Weights of a small transformer language model.
Size: width 64, 4 heads of 32, MLP 256 tanh GELU, 1.38M parameters.
Training: a variant of SOAP for these matrices, 126M tokens, 3852 steps.
Each number is 128 + 32 x the weight over the matrix's rms, rounded and kept within 0 to 255. Layers, rows and columns count from 0. Numbers have three digits each.

# layer 3 MLP up, 256x64, rms 0.105, rows 121-142, columns 0-63
122068144089127118135172125168092064151102139040129127142162172110085142129064067118141107101081173150093140079133082121128185140108145165143141186082096154095098193127070107182152171088118078
088100140143114121090142124145107132077124148122099120147114094119133165151084086121169135068108120089161167100100103088087110149168160119175129113134115174172098132132146128126099112160163040
164100134200117098107163130139181157036110136086144129119171122101113157082146157140135157106150149084098177131139115108124136147168137132173115132106088141161114126121150111111153148107138118
114199100145143177096151128152179104163148127111125144132144120178111157087145106139142104129135116126101140104099095134100132145137131059156137163117144165139115143142087097134076171103123153
185170116140133097095158128163097116087133103086129085138096100069088125121114099154113102085175163113229109162121140118142100144167141157134122103173134143089111132171165106115135085159099133
189171160189127149162161124111110140160133112165159097114105114154085092110132114172131145116130156196142141133115070111106140117111140086067072055193202165110146158124170143089121147153194131
140151107091147149129170193136124131111165138101096085108106111107148146127094131118120151135126146199126161100106109057142131131101147095131104110156111155175086103141150110121138114115138092
132139104067131147133143128151112150141120091133114106087155142114177139135172047129098108080113163119087148143144126116123054135224131086149144151184154173054112140134128118163139125101114110
121126108177122095113175096122118117142151185142181152180145160144107069116135113145150140138080084198132142164156110111152131078062099099126149098117156141190134091150159151108141181140109166
117136074111118132118177169129101116110131159183132116098125149118132129116111137095159147111153136159139125143136197108137193139160084073240098115157072141165144077124165109089112122120145114
175162158128118039167115100123109036176115045123134170126142099174145140123189066143162140142102144184143164142147114147064075148100088106154112235073156172131089173185075159072159179056109127
086187157169126106096126095131117117146105141118127154106180160081176163152072094122099113074129160139129121124127162059178154155140190106158176119145157193114151107143107099136152090125094137
168121134167159108183116143118119077213133099161207182128217101212067083088132134150108157105092171085125149163135093121101119153096102121147116170089168136117128095119132142166073170088157113
154071171164149074076097193108136097122121149121141130158060072124126152068169103152104149098130096145146111115131141211148139138145087142120132149085114101096150132031130135195108135123106090
130074146124130140126084119096154178119130146163187131111170138143153159171101135165156145108074091143124157159111054089127154176109130117159141128077081205178111085144140141167095105127128113
153122211135055148210037131123168178092150120142126155126194154146076149084134155092100133161085123143111139102124109105145137114165051144111120103178069140051153134143139081138092091129143113
112123087135066123113160131117149115120101141094118124133153148086115166088120109089111069185164128192083134154161216102165137093119104143111162126138118078138156072084089162190184110137159107
096125089148140161118104110135155178151117161115127076146120114127161103135132116127129168116154145131122149110159121165116116147160172104100103094110129148141160173174178112110139112110111128
141082115102121107092126174088076132125112120154171164111109108141134095101176086121122119198099142125133116114079106139107156154140131139099096133147097132090047093097089163125133181125130107
151138120133130127141143147130135199113091141149096107116098116127110107092094165187170113136160108132138096072083120166176151020104106134168094064131122209147107207112083157119099061122104111
113180209150083142102123129131135121050083170123161133167111057123143130129130093086153132167175118121067154142117185150170207145085133159113118102102081110133142132201089159112081160124141150
120086144098111166122203124129195130123158086121128075090126149132109091183050091101107140130142135132138161114136080064172129116073103153112114152111131087136102091116091155140171188107111024
# layer 3 MLP down (transposed), 256x64, rms 0.104, rows 121-141, columns 0-63
092148071092123117080105180176082107176086157084084173148138130155135097089087183152102144142142215176043117116200120127143128152052168130082110140050091103157111114220087186114172140083144051
135147118135122144148117103067133077169169163117156105086124169117091114104175148175159101176168106163212060082115115104134183122127115135119130103113143126151169153179117129123173126105146144
064110128150106119150156107139136094116194136135098174183151151132103153147155110095152124158149163147119125049155155106107128119130186144153119105122145125072111121126120100184103102126135097
144065147140098097145120144106119124141178173127228087173146120114096119163157122151113129150105142115097092107162084093127102146155091105149176173119161178128074139121138142072132136101127112
092077140107091114102153103129105139118119124093160131110133092127122134110084109171078069106163064096079148068105149130076128163114143112196131142106157147145045155132096132158070131111110104
082162089141110177133122176125161111105113121172163172125105150128122105134148166086172150125173164146083087096108154146131123136118137171121091063132108071145100113167142106172145133090127146
119157172110118139126130139108107129166086120172119153139188136071117133139127163132135110123170077122140113162133114146106131170089167170118140128155103097093138115165102157162094138083150138
147140113092135093119159051180101073073109103166116149218083164125091154127133124154139163094107136123125139117099152115125089181118114156126136106125109101127114116124133072163188133201128090
165141109156132156161084196112155173133194108115113099118153098154112118096081114157092128112161145110126135107079158134142085159144145127116121089074116097161079128131134087147116109172131152
139112153128146132143099087075148200191137137110113123102163116084131134096131167115171107195156138109141154184151135157110136144053107102144149110144148156106132073120120127153152109162117120
162119158157109081106199156134176151140099075121088188123158089126154116192151034087199092144175068220156130092113219173123082147128105100151123112066135124163080113134155104138100196097141135
177122102149113113125143123127154099149120145162161117096124100140124089168147158156147085130104118134124113204164156132117086150129136127144160118136133119066114094099175119125142135160102145
116172150142090097166138107145097121090096190083160197196206102137105110146151128141161135116162206080065135049038170098115139091132075104176181127129196140167102081138169180114090082124132093
071140137115159127107203148118133099112145159123068093121150146104162175125107146110129113126100081201155115139192087087095121094137097127168162075074123155068155117142090136075125065133099153
127129133149146101168179172121109142097188160117148185142108149109168141180123160108145196093119150095139070154189163174131162146177144171086109054188164180203096176113100129118161129128134068
129084160154101110090096146171142203098105117116122164165155156132171127112177183125134068152122161168060156135112093171112158122142121067103134195172104104090161100155132101092121146152128140
110150122176195144189148155077096177123092195180082074100134172142094140080170072092156087165103120112133131114062176099137132118087093168118060080133124136150120083115070124144188141175117157
167132163133122140139132113155151122131139131164165158141123156126099122106121151176107093144158098155135180140170176130136143166135159189176149119151143171118124143121125134162150140162125152
106125197149102102086134148150144112117197116100161122198165098149100126139085087092200139205134150102145138122155113108174244130137188174096161066145129163141049151098183150108106102145176119
155097142130211157098110154101088169136063108135177107120106150098143120147091116115155100089100156102097138090152149153151023092157167143154142103141173132168119126122186089126226197111113135
123177179109169127182128114138123117130141204093062092141152118061133105150144155156144119107142193134125125122109185147136107070111131141139094096173142114150081097160116148120082152165167142